From a checkpoint of a small transformer trained on Wikipedia: MLP 256 ReLU.
Each number is 200 + 20 x the weight over its row's rms, rounded and kept within 0 to 999. Layers, rows and columns count from 0. The size before them is the row's rms in percent of the matrix's.

# layer 7 attention query, 64x64, rms 0.154, rows 50-63, columns 0-63
088,185,186,193,188,180,215,226,171,192,215,183,227,180,198,249,208,224,196,183,193,155,194,165,181,186,229,202,200,176,233,205,196,156,194,220,217,201,195,230,185,221,196,205,211,213,196,182,206,191,224,243,187,219,171,194,188,209,189,204,192,192,238,217,214
099,229,209,208,182,187,201,210,183,209,192,191,215,191,208,198,183,225,183,166,208,205,246,191,192,202,205,195,180,196,188,215,196,185,177,214,170,198,259,201,178,192,215,196,166,204,232,234,192,181,210,191,199,178,181,240,185,232,178,220,212,192,202,175,245
095,234,229,183,192,198,246,186,197,209,177,229,199,189,221,216,173,161,229,222,210,217,153,222,210,236,180,201,205,195,208,183,220,179,180,183,187,185,199,187,204,226,202,155,220,203,211,186,191,221,212,198,180,219,177,203,197,214,198,231,205,171,199,199,188
087,173,229,190,206,212,205,237,221,191,191,219,189,188,184,211,229,179,213,193,194,183,202,181,214,192,186,208,184,174,198,179,212,165,233,161,200,206,206,233,201,212,176,204,196,208,167,195,179,199,180,218,193,159,178,189,202,204,232,174,197,244,238,224,222
106,202,204,206,220,178,139,224,199,197,223,206,197,198,195,206,243,174,197,224,198,200,196,177,172,174,201,214,176,200,184,191,185,177,186,167,208,194,195,213,189,194,253,220,181,183,229,230,221,202,196,200,176,208,209,185,208,249,216,199,226,210,201,200,178
099,233,211,205,192,186,229,189,161,217,230,199,229,171,200,195,231,196,197,214,198,184,206,200,178,169,199,175,191,195,185,198,190,214,199,198,197,215,203,209,217,172,172,244,236,198,221,189,223,185,223,235,159,188,152,179,208,196,194,202,217,180,187,217,213
102,167,223,197,205,202,198,234,169,203,208,222,220,198,197,189,191,176,189,188,195,226,173,245,177,204,184,216,215,189,170,217,204,206,216,203,188,178,187,213,201,164,242,220,203,229,221,232,189,192,225,209,169,205,204,229,203,193,202,193,148,215,184,185,182
088,226,172,180,184,199,182,228,182,211,219,204,165,190,187,210,200,183,177,194,169,181,170,198,182,188,202,200,183,198,240,232,197,204,184,209,209,220,167,231,201,184,217,207,178,216,221,198,227,208,224,177,211,161,198,195,244,205,225,216,164,220,218,217,211
101,207,166,213,201,199,241,233,217,217,179,210,187,166,185,216,227,201,228,207,247,212,190,185,181,221,190,199,210,174,206,162,191,192,193,171,220,194,223,180,207,187,213,193,155,188,230,213,182,210,209,201,172,217,229,185,167,186,199,214,211,186,190,224,207
092,209,213,226,215,212,208,206,214,214,207,201,191,217,208,214,170,168,169,214,217,137,174,178,208,214,192,237,187,185,194,200,173,216,199,194,165,205,230,173,199,213,228,170,203,218,202,202,184,170,217,175,219,215,192,226,209,211,219,177,179,224,228,209,211
093,207,213,195,183,226,208,211,197,193,188,209,168,192,170,197,183,199,187,230,232,196,226,199,185,172,190,235,197,235,200,186,191,192,200,227,201,201,219,237,172,188,197,188,203,205,192,190,245,189,199,216,205,172,219,231,211,172,244,167,191,189,170,163,190
099,211,214,191,211,210,209,201,219,225,205,221,211,233,230,166,184,200,151,209,220,210,177,211,205,217,154,185,175,178,192,184,192,176,160,197,202,220,167,201,192,198,196,184,191,180,211,205,215,206,209,181,208,258,201,210,180,215,209,239,203,180,201,210,224
091,178,212,178,170,226,183,219,182,231,218,193,150,196,201,185,221,213,222,179,189,198,207,198,204,206,230,210,210,178,188,187,205,200,211,219,217,205,223,205,234,152,193,180,234,165,192,232,211,195,213,204,205,210,203,211,206,204,176,192,230,207,188,156,164
099,188,206,248,220,187,190,191,182,237,237,178,187,199,201,185,224,192,198,203,188,230,161,199,211,206,209,199,235,245,222,212,208,198,200,227,174,214,185,206,198,214,198,206,170,197,205,183,188,223,227,208,187,164,183,192,189,173,168,208,190,227,173,178,223
# layer 7 attention key, 64x64, rms 0.162, rows 50-63, columns 0-63
093,188,205,181,199,167,236,195,179,241,224,203,199,204,195,194,254,177,206,201,176,241,175,199,172,174,199,187,199,200,201,224,192,169,186,232,198,191,183,195,186,225,209,235,195,231,190,200,211,185,193,192,169,160,197,217,198,174,193,192,189,202,208,234,206
088,205,202,226,165,168,191,209,230,212,220,189,180,196,210,171,162,225,205,214,220,210,184,215,160,181,189,179,202,222,195,241,194,216,167,203,208,168,200,202,203,211,190,163,222,210,226,242,233,195,207,211,202,185,204,213,187,188,203,187,196,160,209,177,200
099,196,176,195,224,217,200,204,184,230,177,203,180,191,205,202,220,216,196,216,246,191,206,202,229,236,215,196,174,216,176,203,254,181,172,193,191,215,207,192,190,184,190,175,205,158,180,206,183,200,190,203,224,219,184,211,164,166,196,232,228,192,218,182,217
072,231,205,167,208,184,191,234,177,201,215,215,179,222,171,216,231,192,195,183,175,212,209,212,227,188,175,202,193,202,230,197,170,194,215,217,191,195,190,201,217,197,228,212,149,200,167,185,175,190,206,235,201,191,196,199,190,223,187,196,208,148,203,239,200
097,205,204,192,192,193,206,238,190,200,194,157,203,190,189,184,196,250,206,193,224,210,194,191,205,201,215,223,178,191,205,200,202,221,180,174,183,161,196,199,176,190,204,222,186,240,146,171,200,187,214,232,194,188,215,245,202,223,215,168,209,208,203,227,190
097,190,214,225,181,178,179,224,182,213,230,195,209,144,188,212,239,180,203,186,178,213,219,181,200,153,196,227,197,210,156,203,219,185,195,219,221,185,185,220,193,178,178,211,202,207,211,184,236,216,204,227,188,217,195,170,193,212,222,192,222,190,222,207,202
093,187,222,204,192,189,211,213,197,208,212,198,161,201,211,140,200,198,189,174,214,195,200,200,208,208,252,193,189,218,158,182,184,200,208,207,199,208,216,183,216,194,222,181,206,189,194,228,239,239,224,187,213,200,218,221,199,194,189,175,171,194,186,183,150
086,195,165,221,162,214,168,236,191,215,225,221,190,183,189,178,193,202,185,209,208,167,217,189,199,170,219,217,188,253,235,216,188,192,210,196,223,166,180,200,196,205,222,205,177,213,197,212,223,164,210,179,207,194,204,214,206,225,210,196,173,200,178,233,214
101,194,193,189,216,206,223,190,162,182,189,173,206,187,188,227,206,195,182,187,226,218,222,189,169,186,214,186,214,174,225,176,175,215,170,199,240,217,211,225,220,191,205,167,209,201,181,193,198,195,226,250,191,205,215,222,198,181,195,228,195,181,159,196,235
101,215,197,214,193,204,185,221,196,229,201,185,212,177,192,204,200,152,195,199,211,176,187,212,202,226,204,223,202,255,177,180,254,176,181,204,177,160,203,204,169,219,228,174,211,211,208,228,168,181,208,182,204,219,212,203,214,205,200,201,180,191,221,172,202
105,212,204,210,197,225,189,203,215,210,241,231,194,215,177,185,179,163,175,168,230,205,204,219,189,175,199,174,196,173,159,194,227,216,247,176,217,186,227,184,197,189,232,179,212,216,222,190,203,196,200,210,198,167,203,214,183,214,236,203,202,212,176,212,198
095,188,190,209,196,200,222,200,218,203,171,209,210,195,234,183,191,202,219,205,210,150,226,213,201,219,207,221,163,205,205,199,196,182,180,186,183,186,152,185,189,188,193,160,242,173,188,225,211,208,186,229,229,213,166,215,226,214,197,226,178,191,221,177,204
096,211,253,188,204,228,145,187,212,207,183,180,190,213,166,193,198,221,185,200,214,199,228,229,216,215,192,192,207,195,185,193,216,216,214,193,217,227,177,224,198,158,172,213,209,174,200,236,205,195,206,177,157,200,215,198,179,210,179,217,175,196,219,204,197
088,216,210,223,213,218,194,210,191,184,189,186,189,241,200,184,181,160,190,191,211,184,190,190,193,175,195,200,214,198,222,225,151,208,171,235,188,202,205,197,202,163,215,230,174,197,225,191,210,246,215,174,204,226,186,219,202,178,216,196,210,240,185,171,216
# layer 7 attention value, 64x64, rms 0.111, rows 0-40, columns 0-63
117,212,169,208,198,177,205,208,189,222,174,192,206,207,182,199,204,171,185,234,195,201,184,203,182,221,199,218,197,207,209,188,206,216,185,171,210,189,251,225,249,205,217,200,200,183,227,155,218,213,161,190,176,205,202,173,182,225,223,183,238,202,196,231,197
091,202,186,202,218,159,215,232,201,161,203,177,195,188,184,204,210,187,180,188,242,145,174,182,247,179,207,218,203,205,206,227,190,198,192,202,210,206,217,226,210,237,246,205,191,190,196,198,206,161,216,198,205,211,187,195,163,207,197,201,206,186,206,208,210
061,200,196,204,159,183,190,198,187,192,228,185,211,232,214,200,186,214,230,202,202,221,171,190,216,170,220,189,225,182,203,176,167,184,195,172,231,188,193,251,207,192,225,167,228,197,228,179,191,191,206,222,223,219,197,163,185,203,186,227,198,201,209,168,203
071,196,184,176,217,188,189,216,224,191,195,190,198,187,172,174,203,217,195,173,204,164,182,203,232,184,201,234,219,222,205,239,221,247,196,224,181,203,182,212,186,190,194,235,185,179,178,174,194,202,179,205,205,231,196,221,176,191,177,230,200,202,168,192,237
064,205,189,195,202,186,223,198,203,166,217,172,212,167,206,169,206,174,265,176,190,220,205,204,229,220,185,200,220,201,194,204,169,194,184,180,205,175,209,231,242,187,202,185,208,203,225,202,183,202,205,193,190,216,171,169,198,180,224,222,192,228,229,186,220
101,188,208,221,223,209,175,183,157,212,235,200,172,201,218,168,198,163,236,201,200,245,173,234,212,207,196,216,201,196,165,200,193,208,221,183,207,201,210,214,214,212,213,186,189,175,208,206,206,196,244,194,194,208,188,194,157,218,196,222,199,166,178,215,214
060,184,208,221,199,225,194,174,201,217,197,216,219,195,221,183,221,213,215,223,187,210,189,182,166,201,239,201,181,217,201,167,202,153,183,214,225,194,205,217,215,169,220,228,175,188,215,186,198,215,228,194,165,216,228,180,217,215,192,162,191,206,184,160,179
138,199,189,217,232,201,182,187,205,193,204,194,173,156,175,180,186,166,196,199,213,205,218,205,179,190,205,166,211,191,185,212,201,204,202,217,206,196,205,204,225,185,163,210,188,226,192,187,180,168,247,198,244,209,198,197,221,211,266,216,202,204,231,201,190
091,201,207,212,194,185,198,186,198,176,204,192,223,244,158,206,203,179,171,196,201,201,168,198,219,222,198,153,216,218,186,185,183,212,210,225,184,213,188,198,187,187,185,190,195,170,223,205,213,216,187,141,180,200,227,232,203,198,205,216,208,180,225,246,204
121,221,204,198,170,189,201,228,196,181,216,164,173,215,188,221,158,217,184,193,210,201,215,153,226,169,207,186,212,187,237,204,200,193,201,182,193,209,187,201,229,203,194,173,244,228,210,212,205,165,194,222,210,159,200,196,177,201,192,228,223,187,224,198,201
103,194,215,212,222,228,159,179,214,200,210,210,186,188,228,169,196,209,186,222,192,186,159,220,201,181,226,197,165,220,196,185,218,195,203,210,217,183,215,208,200,199,206,178,182,186,218,200,201,211,207,177,159,260,172,202,191,235,171,215,235,202,188,202,189
083,204,204,224,188,209,248,195,198,181,203,182,224,179,218,201,200,197,203,172,194,205,204,222,204,234,222,186,183,206,202,177,155,187,196,173,214,198,192,190,207,161,215,225,199,174,170,212,193,204,230,153,186,208,217,235,242,203,185,209,176,194,195,168,213
098,197,206,201,233,185,222,211,179,184,225,167,195,186,197,207,186,217,203,200,189,186,203,202,206,261,161,238,168,222,172,223,191,240,212,199,204,182,157,192,208,215,174,174,173,224,199,185,218,206,206,199,184,174,198,197,190,192,197,232,188,206,204,218,219
115,211,204,211,134,225,170,215,177,228,207,211,211,209,194,214,232,189,196,212,185,192,210,198,190,184,195,176,204,238,189,177,212,207,151,226,220,203,174,185,200,209,209,213,217,191,238,193,230,183,199,209,230,168,221,205,197,196,183,192,192,218,176,174,195
113,167,159,168,168,177,187,179,227,179,209,202,205,249,201,207,198,191,211,247,215,223,208,174,196,213,190,198,214,183,222,226,197,180,213,193,180,205,218,182,191,168,190,203,185,219,190,209,175,193,192,180,221,220,227,176,196,207,229,188,196,227,230,222,200
089,191,188,204,203,228,169,166,173,195,212,234,181,189,218,160,212,186,215,218,205,208,195,225,215,170,204,212,162,201,181,238,241,229,201,215,185,186,216,186,210,176,195,187,200,187,236,225,211,207,193,236,184,210,193,189,179,186,191,211,222,171,167,205,193
109,189,217,191,212,202,216,197,187,199,184,190,203,189,208,182,216,200,214,155,197,185,240,220,190,180,169,190,207,171,173,228,163,223,198,220,205,216,223,204,216,218,184,207,256,178,213,202,180,181,210,235,195,193,171,184,165,192,196,211,208,202,230,175,229
112,210,194,195,202,200,219,227,183,169,184,210,184,208,153,222,202,182,187,181,198,210,189,198,220,209,242,191,202,215,242,196,239,200,196,200,155,192,170,212,221,185,185,201,206,216,198,222,194,204,194,224,166,218,174,166,252,199,202,192,179,199,223,205,187
122,198,174,171,185,233,170,231,187,199,161,229,198,184,208,198,189,233,207,175,209,201,213,216,184,190,223,211,231,181,204,186,210,185,201,219,178,194,151,179,205,237,199,213,238,224,185,198,173,218,231,206,213,179,206,179,174,210,213,188,220,189,203,221,204
105,206,166,178,201,189,197,199,205,191,168,200,202,213,190,197,183,209,194,214,203,213,193,221,210,150,225,199,229,185,224,207,185,198,211,178,195,194,228,176,185,203,191,205,204,202,171,206,218,172,153,236,236,221,212,222,224,165,197,185,230,227,183,194,159
089,212,169,204,167,214,205,192,194,189,209,179,234,217,225,181,206,218,249,219,195,228,187,224,190,211,228,219,188,205,223,209,181,206,183,198,214,164,221,174,189,163,239,203,192,183,212,181,226,235,186,189,197,201,224,203,183,172,173,198,207,212,178,171,195
131,184,226,210,211,201,216,196,172,246,180,217,169,179,194,209,182,180,221,186,173,209,217,213,238,196,190,227,236,190,203,201,211,200,223,187,207,168,204,190,234,193,184,174,184,205,207,183,197,223,198,163,177,216,215,212,168,236,190,212,207,164,180,216,221
088,214,181,220,215,192,201,192,175,217,209,164,185,190,185,205,178,160,238,200,206,210,182,196,211,229,207,225,183,197,186,217,200,204,215,184,177,209,218,191,237,227,221,214,178,194,173,228,231,190,210,215,183,180,188,190,193,163,231,150,202,198,198,235,182
130,204,196,171,227,192,207,210,238,198,208,232,198,188,179,218,193,200,160,224,211,201,183,169,191,175,239,203,230,182,223,219,223,235,167,173,228,168,192,213,214,194,195,185,243,215,199,182,193,184,171,222,200,185,217,169,206,213,216,200,186,195,198,203,187
064,187,172,191,156,207,189,167,202,176,233,222,194,235,199,213,209,181,225,237,222,227,207,166,196,211,201,199,197,219,194,210,182,168,193,194,202,221,213,201,210,179,191,232,204,211,188,234,195,170,205,227,220,195,242,210,203,170,207,168,173,207,188,184,197
063,170,176,189,183,194,213,233,208,218,187,218,200,218,216,226,186,197,192,175,215,192,203,214,224,182,215,210,218,161,225,207,194,183,223,165,211,216,202,235,199,184,246,218,217,210,160,207,152,172,215,213,218,217,216,171,203,224,217,204,201,192,189,178,190
103,189,195,214,176,218,204,186,198,234,203,178,228,208,205,193,183,226,224,184,222,179,217,177,201,175,229,170,184,166,174,197,175,213,195,210,206,191,180,228,247,172,181,215,220,193,196,180,187,184,183,247,199,223,227,180,222,191,226,198,211,215,220,181,206
116,192,229,196,179,231,197,222,196,181,180,174,176,205,214,211,192,152,185,210,209,201,249,202,212,167,213,170,226,226,181,212,180,197,177,207,217,208,219,179,177,195,192,192,234,237,213,191,184,184,203,184,204,212,186,165,222,178,207,183,230,189,214,220,216
109,223,211,187,203,218,180,205,190,179,209,227,221,190,222,156,237,224,233,173,219,217,218,158,216,210,211,199,160,240,202,207,208,160,195,201,201,214,197,215,213,171,212,209,165,190,192,179,224,213,192,200,166,177,222,206,199,199,179,208,197,202,189,176,207
097,195,168,162,216,237,199,202,203,196,185,211,199,157,222,214,186,189,188,174,156,178,219,222,203,235,195,229,187,225,240,231,223,184,180,178,187,205,221,174,219,199,218,220,207,197,172,207,207,202,197,207,176,202,177,197,215,215,215,180,218,222,194,179,187
068,170,181,185,181,169,196,198,200,159,243,191,187,199,212,196,176,201,197,222,196,210,195,156,244,225,182,214,216,241,216,211,204,212,213,185,194,227,169,194,184,194,189,208,178,208,185,224,186,170,229,198,222,189,196,202,227,199,196,201,158,220,186,177,195
063,208,187,194,198,205,247,201,219,192,177,201,181,199,202,240,206,201,159,226,237,188,210,184,189,192,193,180,187,195,208,174,224,158,184,226,189,213,200,220,172,215,184,220,200,212,191,225,182,188,197,231,223,191,206,197,237,217,240,171,182,206,217,219,173
075,196,210,219,237,210,162,216,177,231,215,166,204,168,209,148,180,178,237,189,205,218,213,178,204,218,224,190,210,202,196,205,201,245,208,196,204,205,230,186,230,202,207,215,177,192,198,174,213,190,201,204,178,188,177,195,213,177,223,170,226,214,191,190,179
135,194,189,181,204,167,182,195,183,203,221,171,192,217,168,225,178,218,174,206,172,194,207,193,200,189,196,178,214,197,209,186,183,200,211,189,200,214,178,210,224,245,168,212,200,199,180,195,215,167,203,253,237,210,211,204,220,235,216,234,177,235,202,184,216
047,210,192,207,198,213,192,221,188,204,210,198,201,210,224,212,212,231,184,218,174,216,200,225,194,182,217,210,191,221,242,189,225,188,186,196,214,167,181,193,166,176,250,172,176,204,219,164,216,219,191,185,202,191,200,182,201,231,166,223,191,192,164,160,182
096,205,184,200,174,186,209,187,235,196,186,236,232,214,164,192,233,178,182,189,227,161,193,212,191,168,192,191,184,180,179,211,211,223,190,228,200,186,214,214,208,181,184,239,201,172,206,189,171,199,172,213,216,233,246,219,201,192,214,209,196,200,198,214,220
105,192,190,189,215,212,212,198,197,190,229,135,217,219,204,187,181,215,213,195,202,231,214,180,202,214,229,192,246,217,216,211,183,235,178,230,185,198,184,192,178,173,200,241,208,167,191,152,210,209,196,209,209,187,217,209,213,177,206,194,186,203,201,187,226
112,188,199,188,201,219,212,216,183,213,156,160,204,171,188,184,198,202,228,170,237,167,167,171,201,209,209,188,223,201,221,179,180,193,187,215,214,215,224,184,196,189,175,228,214,199,191,245,190,204,212,221,177,207,224,209,207,190,192,229,232,191,177,195,229
125,172,212,216,221,191,199,226,196,220,205,186,201,211,204,192,182,177,220,186,220,216,188,157,237,197,193,233,274,206,194,202,202,200,219,188,209,225,190,216,213,201,214,206,189,203,198,187,180,150,217,191,202,182,208,185,199,177,211,158,222,196,211,213,171
128,206,214,212,170,218,163,200,210,185,249,175,205,217,194,215,189,191,211,174,175,197,219,185,214,217,209,209,198,193,180,195,235,179,174,141,228,204,181,209,255,191,209,204,189,219,211,181,187,180,193,190,201,172,237,214,203,188,209,198,194,198,188,181,183
056,204,212,200,210,220,193,200,217,191,200,214,220,173,219,157,234,154,227,202,233,208,180,187,197,197,189,180,240,213,184,175,186,189,167,229,218,208,245,206,193,226,208,219,219,176,239,222,190,192,215,188,198,202,190,213,189,179,216,175,223,210,209,218,199
# layer 7 attention output (transposed), 64x64, rms 0.207, rows 0-39, columns 0-63
116,215,193,170,199,220,140,229,196,183,175,198,220,213,175,210,223,204,226,202,179,169,162,185,172,220,216,194,238,181,210,227,205,189,221,190,223,182,213,217,165,180,213,215,191,215,179,201,209,205,187,194,215,231,182,175,208,208,228,217,188,214,208,199,183
090,217,226,179,206,187,181,227,220,209,216,211,204,201,168,218,192,187,192,205,192,177,211,187,156,179,183,198,171,167,196,181,209,179,193,207,230,199,199,177,175,229,216,172,219,230,180,242,236,231,191,204,195,202,198,173,177,225,226,206,194,204,236,188,204
040,177,166,215,211,206,191,173,196,221,207,153,221,239,213,212,221,188,195,180,188,216,170,192,176,200,192,188,226,206,150,176,195,203,191,223,210,211,198,190,193,205,215,191,211,202,172,200,183,226,226,197,172,187,235,214,186,194,206,233,231,230,225,181,189
062,199,237,214,174,222,233,218,214,186,177,197,205,210,190,189,197,194,175,184,201,191,227,201,175,204,198,193,175,182,217,198,224,187,178,176,193,204,204,160,222,207,226,166,163,190,197,238,178,239,212,200,217,224,191,210,203,225,204,195,173,212,182,166,239
047,203,177,212,210,209,210,222,216,161,219,188,230,200,202,234,207,146,218,191,167,169,184,174,205,176,214,206,218,210,196,158,191,196,194,214,214,201,200,189,205,206,225,167,208,209,174,198,241,236,209,196,184,216,189,189,194,205,208,204,218,245,172,191,199
089,221,177,247,216,198,203,194,191,202,220,205,212,206,232,209,211,224,223,228,178,188,174,187,162,169,202,218,210,200,208,176,198,177,230,159,215,199,188,198,190,196,187,188,200,231,224,223,217,241,190,200,173,204,186,218,162,180,203,204,190,189,191,158,190
043,233,184,192,172,190,205,192,209,206,182,169,234,192,192,208,176,213,192,197,189,227,155,188,208,203,226,252,193,188,224,215,193,213,231,172,193,174,166,211,197,193,209,213,201,186,211,161,192,193,228,216,194,229,238,208,196,187,193,205,235,177,193,209,183
160,170,166,211,216,190,194,215,201,195,205,219,218,181,190,224,154,184,177,213,210,190,190,164,185,148,202,223,180,197,236,189,206,220,190,209,200,230,181,199,218,198,199,204,229,238,210,187,188,177,195,215,253,198,194,207,230,186,227,182,184,208,198,193,207
088,218,230,244,182,206,198,192,186,177,185,206,206,229,210,199,188,206,219,211,161,186,200,193,215,225,199,198,178,201,163,189,178,198,180,215,227,197,237,205,222,207,189,203,236,220,204,231,205,161,200,190,203,229,163,192,186,219,202,172,164,205,168,178,194
135,168,184,206,241,210,168,186,179,235,215,219,165,227,192,202,204,172,187,222,217,212,231,182,195,219,164,173,216,205,165,192,195,193,153,218,215,199,198,190,193,193,233,182,202,219,175,229,204,202,184,182,201,170,200,198,224,209,206,215,210,211,224,214,212
101,210,206,210,173,220,192,203,209,227,175,188,219,207,220,222,218,215,205,212,186,231,156,191,188,205,214,230,205,174,238,202,204,158,215,167,191,169,198,191,231,218,198,195,182,190,183,225,175,224,213,209,180,239,215,189,183,156,187,192,207,194,210,171,202
072,251,188,193,172,193,239,200,206,196,173,171,200,173,194,216,197,204,230,204,178,205,195,196,236,178,186,243,189,195,222,201,187,233,161,207,235,202,198,192,233,218,211,203,201,182,202,199,221,197,217,213,168,182,173,203,198,191,183,199,209,227,177,181,171
097,182,207,236,224,216,191,232,186,195,206,231,212,182,196,212,222,164,203,224,183,193,244,185,181,205,178,201,175,212,182,227,217,175,209,193,190,202,200,212,198,223,205,168,183,186,213,210,235,214,173,170,179,205,152,226,191,216,168,213,218,188,186,199,193
119,176,230,234,204,193,178,187,206,198,184,194,183,203,204,193,184,214,168,177,204,238,203,239,184,216,227,207,220,213,153,201,195,207,177,164,210,235,206,231,172,182,208,217,208,204,185,169,199,212,215,168,213,198,237,197,184,223,189,192,212,189,192,216,168
108,180,197,185,203,199,199,185,200,165,199,175,192,210,176,194,199,192,198,194,226,186,187,179,205,212,187,154,213,231,192,196,229,202,200,234,174,169,185,225,229,211,213,197,249,202,208,212,220,158,183,224,209,186,198,206,216,196,228,226,217,201,156,196,236
071,176,198,230,211,188,214,205,188,163,204,206,213,200,211,230,188,201,209,227,196,208,193,233,206,209,210,196,211,207,214,166,207,173,248,131,161,203,188,187,211,193,201,201,187,205,207,230,190,256,184,197,189,216,210,206,193,187,211,193,179,181,187,186,220
113,192,157,187,188,206,196,235,189,186,230,187,196,208,185,226,223,175,179,179,194,212,204,221,209,163,207,193,231,215,200,171,170,204,172,205,207,211,214,207,193,181,197,196,194,219,177,233,215,249,187,210,220,201,228,219,216,207,190,189,144,215,203,194,180
120,175,189,154,205,185,209,240,217,196,190,218,200,206,191,217,181,184,225,228,208,183,212,212,242,201,225,159,169,210,178,182,160,199,214,182,218,202,183,197,222,211,236,191,190,193,209,181,185,171,205,203,188,234,178,179,225,199,233,211,204,220,187,198,197
130,162,178,187,204,204,184,190,216,195,180,220,187,217,239,190,193,243,174,186,224,197,243,201,229,202,207,171,190,191,215,186,182,194,207,173,188,209,210,175,168,182,197,202,180,186,245,199,170,205,186,234,229,190,232,194,230,186,204,220,223,199,194,206,195
101,163,214,176,184,200,201,171,199,212,197,174,198,214,222,182,185,215,212,169,229,185,183,200,200,188,219,153,227,182,230,176,209,206,212,227,198,231,198,177,203,225,204,242,184,213,193,183,172,198,205,220,207,163,205,172,205,201,222,188,186,218,213,239,219
064,200,212,208,186,225,206,168,210,167,172,150,220,213,200,214,207,198,219,172,169,216,187,206,214,236,202,222,237,194,202,209,216,192,232,187,214,196,173,173,205,205,205,200,184,172,200,205,229,228,208,191,163,192,214,187,171,221,201,209,217,211,152,214,201
132,251,181,229,200,236,195,167,203,191,209,217,229,209,229,200,208,208,220,226,193,190,203,189,197,219,187,205,191,213,206,163,211,189,191,201,189,210,195,197,199,189,209,208,163,156,216,232,172,202,201,159,210,214,180,172,209,183,185,225,214,177,202,158,217
089,217,219,203,213,163,181,216,215,210,227,226,207,182,206,201,189,197,220,226,172,160,201,189,195,178,205,195,215,194,239,211,196,198,230,181,214,171,186,185,160,213,193,183,208,241,216,181,250,195,204,198,203,185,155,186,172,214,212,192,180,196,203,228,199
131,150,192,152,218,187,173,198,184,220,204,198,216,222,189,167,204,182,218,198,212,180,198,206,181,205,174,198,194,166,180,197,197,215,224,223,204,229,203,207,237,189,233,193,226,168,221,169,194,192,199,198,223,190,204,194,247,197,211,221,213,196,231,184,205
045,203,214,219,215,166,212,181,189,186,208,183,179,187,175,188,174,189,173,198,216,209,194,208,201,186,221,185,197,229,196,185,218,226,204,195,178,190,173,217,199,203,230,203,261,217,207,167,229,193,193,227,174,173,204,231,194,224,218,222,214,167,161,209,211
048,196,170,146,199,207,212,191,210,204,214,161,184,210,180,195,211,232,215,198,249,186,197,187,207,185,157,181,187,198,188,188,193,234,196,206,200,206,201,188,200,201,205,204,206,185,208,195,178,194,209,223,193,161,199,207,227,188,232,237,213,224,251,174,199
103,182,167,196,192,188,197,214,203,207,193,162,238,234,197,237,191,168,173,192,194,223,186,202,209,190,181,187,229,192,216,207,182,235,156,206,180,188,192,181,196,215,213,211,209,196,184,188,177,201,235,210,248,191,206,229,216,200,198,209,175,233,221,206,176
136,193,174,207,199,212,160,198,210,196,188,236,180,200,186,190,232,183,155,205,236,228,193,233,219,185,187,192,207,197,184,173,192,211,187,208,193,239,187,202,200,212,200,232,201,207,196,178,212,174,168,193,194,222,209,157,199,183,238,190,207,244,197,210,211
122,240,223,209,214,187,222,224,202,188,200,188,218,185,190,197,191,200,183,204,189,226,185,170,208,230,193,200,191,172,213,208,215,183,169,165,195,185,165,199,187,181,210,228,186,196,197,188,217,245,148,216,175,230,201,204,188,219,184,192,248,207,193,222,207
098,210,222,155,168,187,199,228,231,181,179,186,195,172,186,188,231,214,230,217,221,186,206,194,224,191,215,205,211,222,225,207,208,174,211,161,185,190,197,183,202,194,223,194,173,173,194,186,218,225,173,230,195,195,189,171,250,181,188,218,212,208,212,199,214
051,192,218,232,218,168,232,186,193,194,224,210,179,174,197,181,186,187,196,205,206,183,211,188,186,174,191,191,171,250,177,187,221,196,190,209,176,195,197,222,212,227,224,168,203,205,208,183,222,203,214,203,171,166,177,216,204,201,198,224,257,208,193,177,228
049,202,174,163,207,168,213,198,192,205,191,204,177,189,173,207,167,195,187,205,241,207,222,222,211,196,212,190,179,181,195,223,185,215,220,232,203,201,210,206,173,210,187,219,240,205,196,164,196,137,207,216,222,184,207,194,222,181,226,208,199,193,224,236,191
058,214,209,215,220,197,165,224,201,205,225,233,219,205,209,205,196,188,204,201,176,192,169,164,183,177,190,236,230,201,251,202,186,202,204,181,192,189,168,187,185,194,189,213,151,226,205,169,228,203,211,199,230,204,187,185,193,207,209,167,194,238,212,212,200
146,175,199,215,205,176,193,202,179,231,206,173,219,200,204,207,213,194,191,198,213,199,202,177,161,166,213,147,210,213,178,200,191,196,153,218,206,220,210,227,200,233,216,196,208,223,189,185,162,187,217,223,232,171,201,231,225,209,176,206,212,197,231,191,192
031,186,203,200,208,225,205,163,214,198,184,173,199,207,205,202,213,213,215,204,214,226,198,204,189,229,187,219,198,197,142,228,223,179,229,176,211,231,177,198,191,205,203,208,167,154,213,202,166,211,200,171,168,203,223,193,204,191,192,214,255,199,209,191,205
092,204,219,182,173,207,223,211,202,154,175,171,216,207,180,223,174,196,184,177,198,190,210,226,200,209,210,180,185,175,220,198,195,236,183,194,203,205,217,202,234,194,202,200,236,201,180,220,180,212,214,210,247,209,204,218,197,220,225,181,137,195,187,189,188
098,211,190,232,180,188,218,181,189,179,169,185,218,245,186,186,203,156,177,183,176,206,215,200,199,203,191,234,214,210,173,223,193,207,191,218,213,206,170,162,203,210,216,189,181,195,217,184,221,184,207,213,226,201,204,221,216,222,205,182,191,255,162,198,217
125,227,187,209,212,215,186,230,181,222,165,191,169,209,145,191,199,204,211,205,219,223,235,195,208,210,210,205,201,166,234,144,168,215,189,191,182,193,208,169,198,181,208,210,183,209,193,203,218,167,231,213,220,208,215,197,200,211,213,222,183,206,192,210,180
124,211,200,203,209,203,180,188,217,220,244,229,182,241,211,162,172,194,199,199,201,161,189,164,166,175,182,224,181,220,196,184,205,224,226,201,192,183,174,193,173,186,210,189,186,233,211,186,233,209,218,180,218,194,188,194,186,193,232,217,201,223,224,209,200
130,214,243,213,215,200,189,181,190,194,188,208,211,220,214,211,226,195,190,206,202,179,195,172,176,210,159,224,191,235,185,226,206,242,180,140,210,207,171,192,218,178,230,175,224,207,189,170,194,218,209,176,198,177,178,207,191,213,183,215,215,198,213,203,205